config.yaml
n_layer: 11
d_model: 384
n_head: 3
n_kv_head: 3
head_dim: 128
d_mlp: 1536
vocab_size: 32000
activation: "squared_relu"
norm: "rmsnorm"
norm_place: "pre"
norm_eps: 1e-06
positions: "rope"
rope_base: 1020.0
rope_fraction: 0.25
qk_norm: true
attn_scale: 0.0884
bias: "none"
tie_embeddings: false
parallel_block: true
extras: ["some layers without positions", "some layers without attention", "local attention windows", "gated attention", "exclusive self-attention", "normalized values", "value embeddings", "a smear gate", "an embedding shortcut", "skips across layers", "capped logits"]
init: "normal"
init_std_qkv: 0.0226
init_std_o: 0.00481
init_std_up: 0.0226
init_std_down: 0.00241
optimizer: "cautious_adamw"
lr: 0.00083
beta1: 0.9
beta2: 0.98
weight_decay: 0.21
lr_head: 0.00575
warmup_steps: 587
schedule: "wsd"
decay_fraction: 1.0
decay_shape: "linear"
final_lr_fraction: 0.0
batch_tokens: [32768, 65536, 98304]
seq_len: 1024
doc_mask: true
train_tokens: 517000000
steps: 8124
dataset: "wikipedia_en"
Each number is 128 + 24 x the weight over the matrix's rms, rounded and kept within 0 to 255. Layers, rows and columns count from 0. Numbers have three digits each.

# layer 2 MLP down (transposed), 1536x384, rms 0.041, rows 7-32, columns 256-383
075146138146144104131085114108118101147127114096085111123106126148131141120119156138122117154126137154113146114138193137115100097091168170119159135135150102156165106121124145117155145127135160127138077128132123107140146128142109124078133131156106107135091099145123103125159121127159143113168102132152155112175144129085097120137125172144175162141131106110116148126144083156130146100133
158112148147153135109136098086145117121123132064121103112145133127083127163135170104124150137126127144146116156116110119135140090135150100134137117130117141077161064115129144120120141088110119104133151117110151121158132108134138124163085146142171116136182111139159136149143180147123130148111098112166136104154103123143077118129096144118125115122095131115120125117120150121180121089077
110126109119126187105152134148117108154121101110084134121105128109129114135121115147137175111137125063140096086173138130151122162143137129146125095157180162108145109101171117141105164133131143120126171139095094141127127086104168148089147119122124195144107082144128102116116115119156134138124156146101181122153132149137127105104152152091162118111152116138154114121117119101154128088088
136125148162093128089129100131126119107112126106110123085113135129136137128155128151162131127110080099160093124105096155108123140114138088178126124169072140125156102123096134166116128139096105109155137161126115117120156102182105107115115117132143100140091124117120102118107142125156102109090115147121087168116188103152142158086151115094128145095122134102158128157114112132161127107108
141130079139133110122133141120177140126095119125131109136162187114102183137124146162141130139135146191115116157137141127160149138124166136147149114142157150124129131109089125123134106101160101145138176067076157133103120146103105104117087118093146155123138140089147157082145125145119131138085155131114103149152158103138121107142131166163130139140109112131147141176153162149077114094122
119130123098143117139171126124166138157091119135161154102120098091151098140171126107111137144147119142162118153131116077104153116142128149109115126136096127158130149148155133125103127091164102132116069138077117134107124094087198095085118138147109153095149117131108136106093123180089096143137088125115149154159110127141145111129124146130137111081131115140107175126123136152141112132117
131130108116144119160125123107172121091154146129147111149110141144055128106169169112112155147141123167127182160089139107135132102138128131121167138125127110063123117064152126070129132107159128117130097109139099145131107144150086131103118115140106145136121127106146085103091124166148113117137135154150126148066139139129139146137194118126089120092135118126106106137126156072162096125085
117133133147132174140097125102079130111145126152153160155134148105132071111160146112087146140123159145115132143110113112094099160176112130087192159089096109147112111147170159139103133118103127160079124156150110157156110108134120128114078156076103116132120172140092136125134050120104133133074118133164180115137092121106110172131124151147139128169142157153117111071121135106122112112155
135127161151107117137135118128141113145116121142124133074158144138136118111126155108076112134118112172140145124126134144123105153130126126120083080135117098165097126117151144113145120135111111126100136149117135102128120129110129142079150115146147147130163141105106083131132076120143109134130138099128112129119126098102145129099149114109127141154141145122107126117133135103129175114134
151137143163108155172107157157164108156116100117132125141134072147123144109146147125112156126144134143083133126156149102120114141112142111116113132117126110111124121141096100134131134136142124181124168092095110106088094137162162132103152097116103121101152140124128136132110105130136158103108108070127139105116066121097155100115155114157128106183125083102159151100118130092148120132084
145127119127137115103112128175170107159155141108095098147155141140101128123166116142109147119123156120129103104111114114120103109124132122128126107136089124100132107083111141132164091165170102110115129122124111144077134116136117112137143113138129139124116155115133155153148113109126129133120096182121100149092132159105140114136126127136105132121091122103108095135151125148127122145131
131151113167112118138123133088133090130151144109128143089150117122108135139129142139082118143136125137083145125142131190133108121112144148112137107115161096119138107146108122124130104152164077102124130122116110124071110148149167158149129172178143133105148141120111128135092140160093153173135136148122138167140130146107111117139161141146118144098131106156112158128109137125123114108151
124130164104102134158078124121168117101133157161187161123143137159109122147160177113101158103113106114115122141117128113099134137174163132115156132121140135059136143113142103126121123123121132174103130125123148085132142148163120129104118163155127127050130097128164139136112126174115085150062128164110122106119123080091114105146135118128112151189134104141147115160141090159123128126137
201081125070126152090082082151127139152115132093066111145106108108109121163145115108173130149117121137107122104141126123149135131122159168150141130153145159106127134113155138140104107120085138110131108140165078118117143143156124113115132129128107117138141120132127163150110144143111124126177129122112135133137091104144082095128125126090107158155170090146133113153157117150091157143095
119060165118133124115104100153130151178127124122132159115157119143124124147134149151184126078167146133180106125120117134133113090147141132095111146177144161106148108150104110130104129134143108140160147144132112177155160105084134116126146141148085140163083151103169088122114105143124107153129063132100145113091119158213136147073156093134081165123105132149119138154104129127134104107161
111107153106171126120139124132151134171140131133107129111126112132162144140148144112156086177121104124165124095182118130118100155095146128155124136134097156101144150145094135130110079164173074122156134119109155077112116153132150120118154152148115161143120143145138158122079149112130135127133117124126081139090117161122121121143150127154113106115138151125115100129140160125114119095103
101105091103121163161121130135127140129117132135126143132123160111130125086128125160122124148123092126137117104149091122116124112146117114141124153125096146152133125137133145115145131139132124119129112105125122097163138132177096143131126137158145141079096121089166102122120126120156113101096126135157111123136136115144172154129136137143112114110139103155131187145151139139105132163148
112144131118111100091140166116160164145100127120140147156104134124159137165140093160136123120150118104132138148138125176169098074108096108141165169108136139153105133146133124100114102123129133103116146101078128136111163113140191122184113146130161114070207098123119120127138114127116100179087145159103181113118151130109098094142126116140176102152142167146115124130128132107139159135141
156150099120115108146171162098121165115125123129146122139153099110109110143124124100129186144138077092127117108107122133122090108116111093143109191110110096111199171125137141104124144077130101120101145152064128131111127125110106104143144167114119110170138094081107112113104084104160148117102147122128103099129123099128116111156073131165120115141161162112064169158128141089120124130110
145091135143155126111160137138092123129121113118119126093082094117118132090128074141142121137158070154133105144134141102142149129116145113146086121111124103104182127145134130155105076160154128123125129147099127127153141115080146135124130112107088126112139145123139127187120089086141126102118157104065120123109155151124112136107121126076158126129143106154139171106171098094139162078135
116142141167118103148134087165125128151113144132095109103144139132136117148173102156060225136120129127117112136102144121159138143145158100125133118148109092127176117156109132107150105129147145120111104092095113138128126120133129123157122154149162123107154158127148096133150100150153148133082111132098173119155096131099101142158072160114110138146127112132152136108131150097113116092135
137126122108139155182114157121133148127151115137156134131137102108099107113120085117129101088133118135137142102125136123130159144112108118124080097142110150138133083115082111136118131098112086109132177107167100109078141124099141135104146134108164104146119101168123109107101092165139131111113112171184124127100097127100151106133119157153091105094111148079101179126146123144125097139128
136153148171168115108131148145114163123133166148131145107160118160093168110151132094120119091115118137137114104104154132139095165101131142103111105139161132166122141083143110166142179111123130111098116128082135160084111114172134110115148092134133142112167133135117097120156084132169143096115103137134145132101132154159117114136128181122148156125161166115177183142112112139164171127095
157151126124160112138128123126133135151137146149151135130158131122126128124105137099091121098124086101133117141157100100137136151137142160102124090080089110098118135126150120140118106102136123077166170120134109133104095178152110134107136137112143124126134124118125085151098131145139105097112119138105112123147147127099154090123096100139115097120136174107154092126158130094140085121137
117112154098122171108142116089114109122123158174117134127084115116155122165127082150136136088114135108114151121123121145150174133114131149109133089115099129131136105111158077142138128158139122120104131158155085125148130145158108143150112116135138121175138103104149099142182121175087158135123110136095125114147136136143094126146125144124128157106126104144144111115155098119119114136119
123062121134108138088137077160094080146144108137140145119121128119166090162125195122124136156152156113123141122164147134134137112138120142096098114145157169147142125114120139119151137157160085134126154125120108077111175126155140153110114144167125124168158105083121149080112119191120140166122112116136099126115138173148130126105111154166115110094178142145135121163150114123149152139122
# layer 2 MLP up, 1536x384, rms 0.0458, rows 8-32, columns 256-383
124144103125181103154125134190096124113127105134120123136123115150074146116087139155067146133143125124134147182159129130119136116106116127142130124118115074157092148156158123114110159127123116123122114076142135115126107135102115106155127129109165130119140095077141109121150110112110124130119143149096159111119116124110106116133146146105149096133120112183076155153138096139146122167153
126135087156119138114127073163135149132132076110138091163131159112127110120107147112057126134132196171125140150166146150124127124137115126133121154106119101105111085102147152112087183136113137140125130109126175138185162120099141106152140115102148126120121150103120130121114151110101147138137103102137117121130103112115129108150091091098137133132136131147132135092136111124101155118136
097126144116117134148142119157094129155133123154112119133148097126118098117142176142100119126143147155120140109135130140101093119128127121134142161103112132113110133139137141149166148126153136094124105131152148150110104110123168106145158134082103129116170133101136093142099134117150151140110084092117135127130144106127135096145101114141152090118173136159112142134105158133123159135142
099070125146152096158131148069072150142104127167158101106093162118136161088111096148137135112110139161115123168113104145159147129114119147138113116152128153152147098113099101126127144113152157128141151135132133111153117108114138111173125125094123137116141118099125136132154144183136143153103106108136137134129118066155130131150127118115116155129065103152145154109104107147127115109135
122128169122076152122140166112119141166119127126154100140095116169096133116129157112103145105220138114148106140146127131098128110118158116122133121088122133165171181082119097106108125145095124155113115103159119070113179119134151136125103122110106133147112162089120165132134120118133111125097138100156158095124100160133152128147070148084110153110136131128132144119176099146153075154161
121077143106157128160118145102105106157108135131130116165116159092117143094158143143144144126154146134106129101143130087110152131131117102115121159130121124123146122092107157123121139132126125105145135136137154124092140100154105155143140116133128099121091139140121123131096163174158127111108088131130151127150140131138136127075117117111149161109146129140140127177131166111120122142106
094101139129130107135129155114140131103114168157125099125108154151126129073134135161119120128112126104190142102141114169087171145134126130156138156171111114173120138116105136151120148134087142142103142135178152125150142152108109135132124163124125124153084118164109140129184106125156115118096127148165169171121136138121155150093158117097130140127144170133133134146112134120123144092111
134150094124164119117129092155132154133169137100131100150146103080111097132133086120136134121137145096132124114118107101118097114126105080112129191098116131094138117125102104118093126111123139149153126134129140155168106081143148125172110127097124121121144116110133170160102156122112140141112137136120148142195098140115128116146130151136143152093122118140144113140117123135125118117113
112091125117151150179092160085165145168130101158103114102132109170128169081102146119131090123189150141118136117145152108132124128146123148109125161089154130160135145068099127125105109131161162101095132097155133126132105124122106077111126090105164143099151142110092105109168119177150122099142140161121175119132125131117166115115110145093135108146131137149139142104152134142114115107153
144103137154101125143133134136110176132121118149114144110130133202132115080145127144134120139109137124157151132110180148202145144108150091140128153125157122168117095122150128116089165155159200132093129099139131130122165100132150130109124151097117132148147179118147168079115137157138147176134141116118168099114145072156134115134131109107113143121132137104112131137093113141058153172101
142123139130138106127171101149100145112093134140147089121091149105085134107098148111119125129130105120133114118132123119102103088121132110119108143140117124118120163142116151141105113096104092106168144108166135122103118137115112102140152106107113126128102103085112159134105150111098077128129143113112125155104146147194151107148140089135141116156137125119088133132134139139122124088135
103118099097125085144095139095102161147135156156135109143137131158134129120160146114094160175135156126115123141133149126111197121122123132111112157173143107132142094133171099118114124127119174097156149098112135107080129132168110122129132185117108139123116144168104112125175138181103088129113134129149118157194122137113159097107154156077113130120134080129119108146096173123136120176131
100134122086131131160110123143162121158149130120106106134156143128120149130155101135146136079137110124129163160095171128133177135100181156121135119155153107139122115140172112124121121161120166110176111114161119127122137116127154129147158124138151131137096139133167134099091142124130117132164123127089112161115138119141167124072172118117132149112100159091136133154121124136158102114118
131128141060122154120135131143148119088100205114162125145131103162089131091080112126144158112109178107115163094107112121118149142126130112105148115105106055113102124133123136135129155109096103117151185121138166126112132109120186090168133149094157110124156160149096160117077191092136137099140136125110146148119169133124127098158135106113100134140125131174167119123091129102147115097104
147088101158162136135140113101136113139102148128098145139052130114087173114078130089113128157130143135117119135165129109101115079125158125119101133097115097121106133122109115135097123147105138134115099152180133081118113138135065117146147111112140179154123128077147103104125120127153158104128120108086127140128137127179170113128123122088113140147143131146123128123141129129134089111133
110125127127127108167137151110130132111098119109144154121129131118160148116135147132118108090189129128133152125127117129127119087121121111168126160141136111169109133119098116118111155146175124111140120102143139155117158118136119137152143142115135098118114102101120130123136114144128117127119110143133171100133096123123152125151098108149132059094146127167117138141112155110161122122110
105131131141076163120139107146118097158101181145102125141121122128133095125110131144104124153104136143123159155125132140136143109073119118136152099129158098136132107139173128080132150169124160120123186111113154119114152155089142130154094151116104129121104133159127135122158124108141106121134120087140128144116127121088134106146087112100115087136172114139138146118112126147100144131164
146094129160105175170134138126104116133138106126116116117117115150132137159119151113075141085168140139153124147085128155114158077129124119118126134144128102146177142143150121101120147089099156132137118130126118112125129144116100088180123158139091183176136124112146133105152111117088113110154143164113110101136118098141142166126128106119108136113132144141120151100154148136117138126161
113097142122115148147110145139138107120129123141131139123117111137135096066143119089124118133145152131148143129160145183149142118072152116104130113096140116126120114127149104103155119147103163100110149136201143127119137091135152086115122138129110116076132119108145124162110139151101173130124108126140164138140110100156155159136156078126085127149109119141140105133134105140137128134133
132095107136139137166104137116138112166151153150125124116124091127111156090092178107150158105151152132174114149133157143126159156132135138120152147106105136152152123123086130105123147112148133083132158091184138097124105130102108122137153144112110132128128091139160116120116208119115122124174143101133142100124111142127149118122103134085110129121089139094135131116131160105116160142161
123125111091122167155082134119099150125112159150138131111147162082139135118125104139152102109131134145173126178142128107145168090109172152078116139134090126149139136040144113117082148117084121118116146130195128093144167157100123128151161108126143096151095143117116110115127144141112125112132137150120156083121165142156130157097154123074123105092118153141140137073119144144113096118162
159151111124166091150121156171115187166100161163183094155143154132119159100097164121116108139114137126130104109179163094124136083056099147121130132141143132148139154161125101130119136104140160135128146079127116143147093146142133122139111163127142188100142165123109130118194127069129124112103103120155178095157094136091134110148135133119138134169111163171107140094062132154079114130122
100124124114126108126144163131125126093142162142137134121125120106143122094139119125111104117144128132134174138126127137142121103125101122113146180130181100145138080123164139095066176088077109120107130103175119088143134127147118121151104145118119143137162108127116133138098151111120162115111144155122120114138133121126132089138164152140170130151108155125133099124114149129128096166091
102140098144122106128108153146135098105125137160122110170110146101096174130085140115129114117133097081131123126122078148152135051106143182121130144112145114152103089081155077108082139155116134155107127108138124109175149143084092092129108123115136090170127109138051155139199119128089110140114102101121112161148154109132119134134145144118158106088150076135154118135151133162155107100156
115055117139100163138142139108097146114139117136140119095150104115151120113116112149100125131147108110135140133118131148134151116148133114105140146103130131151119122079074130111101146145184143151143150104157120134131094156122123164178161132124094127144098122125142132119167141131111103176131088098122147153119172111126142157106091122141115107114142141088148115148139159148084118115164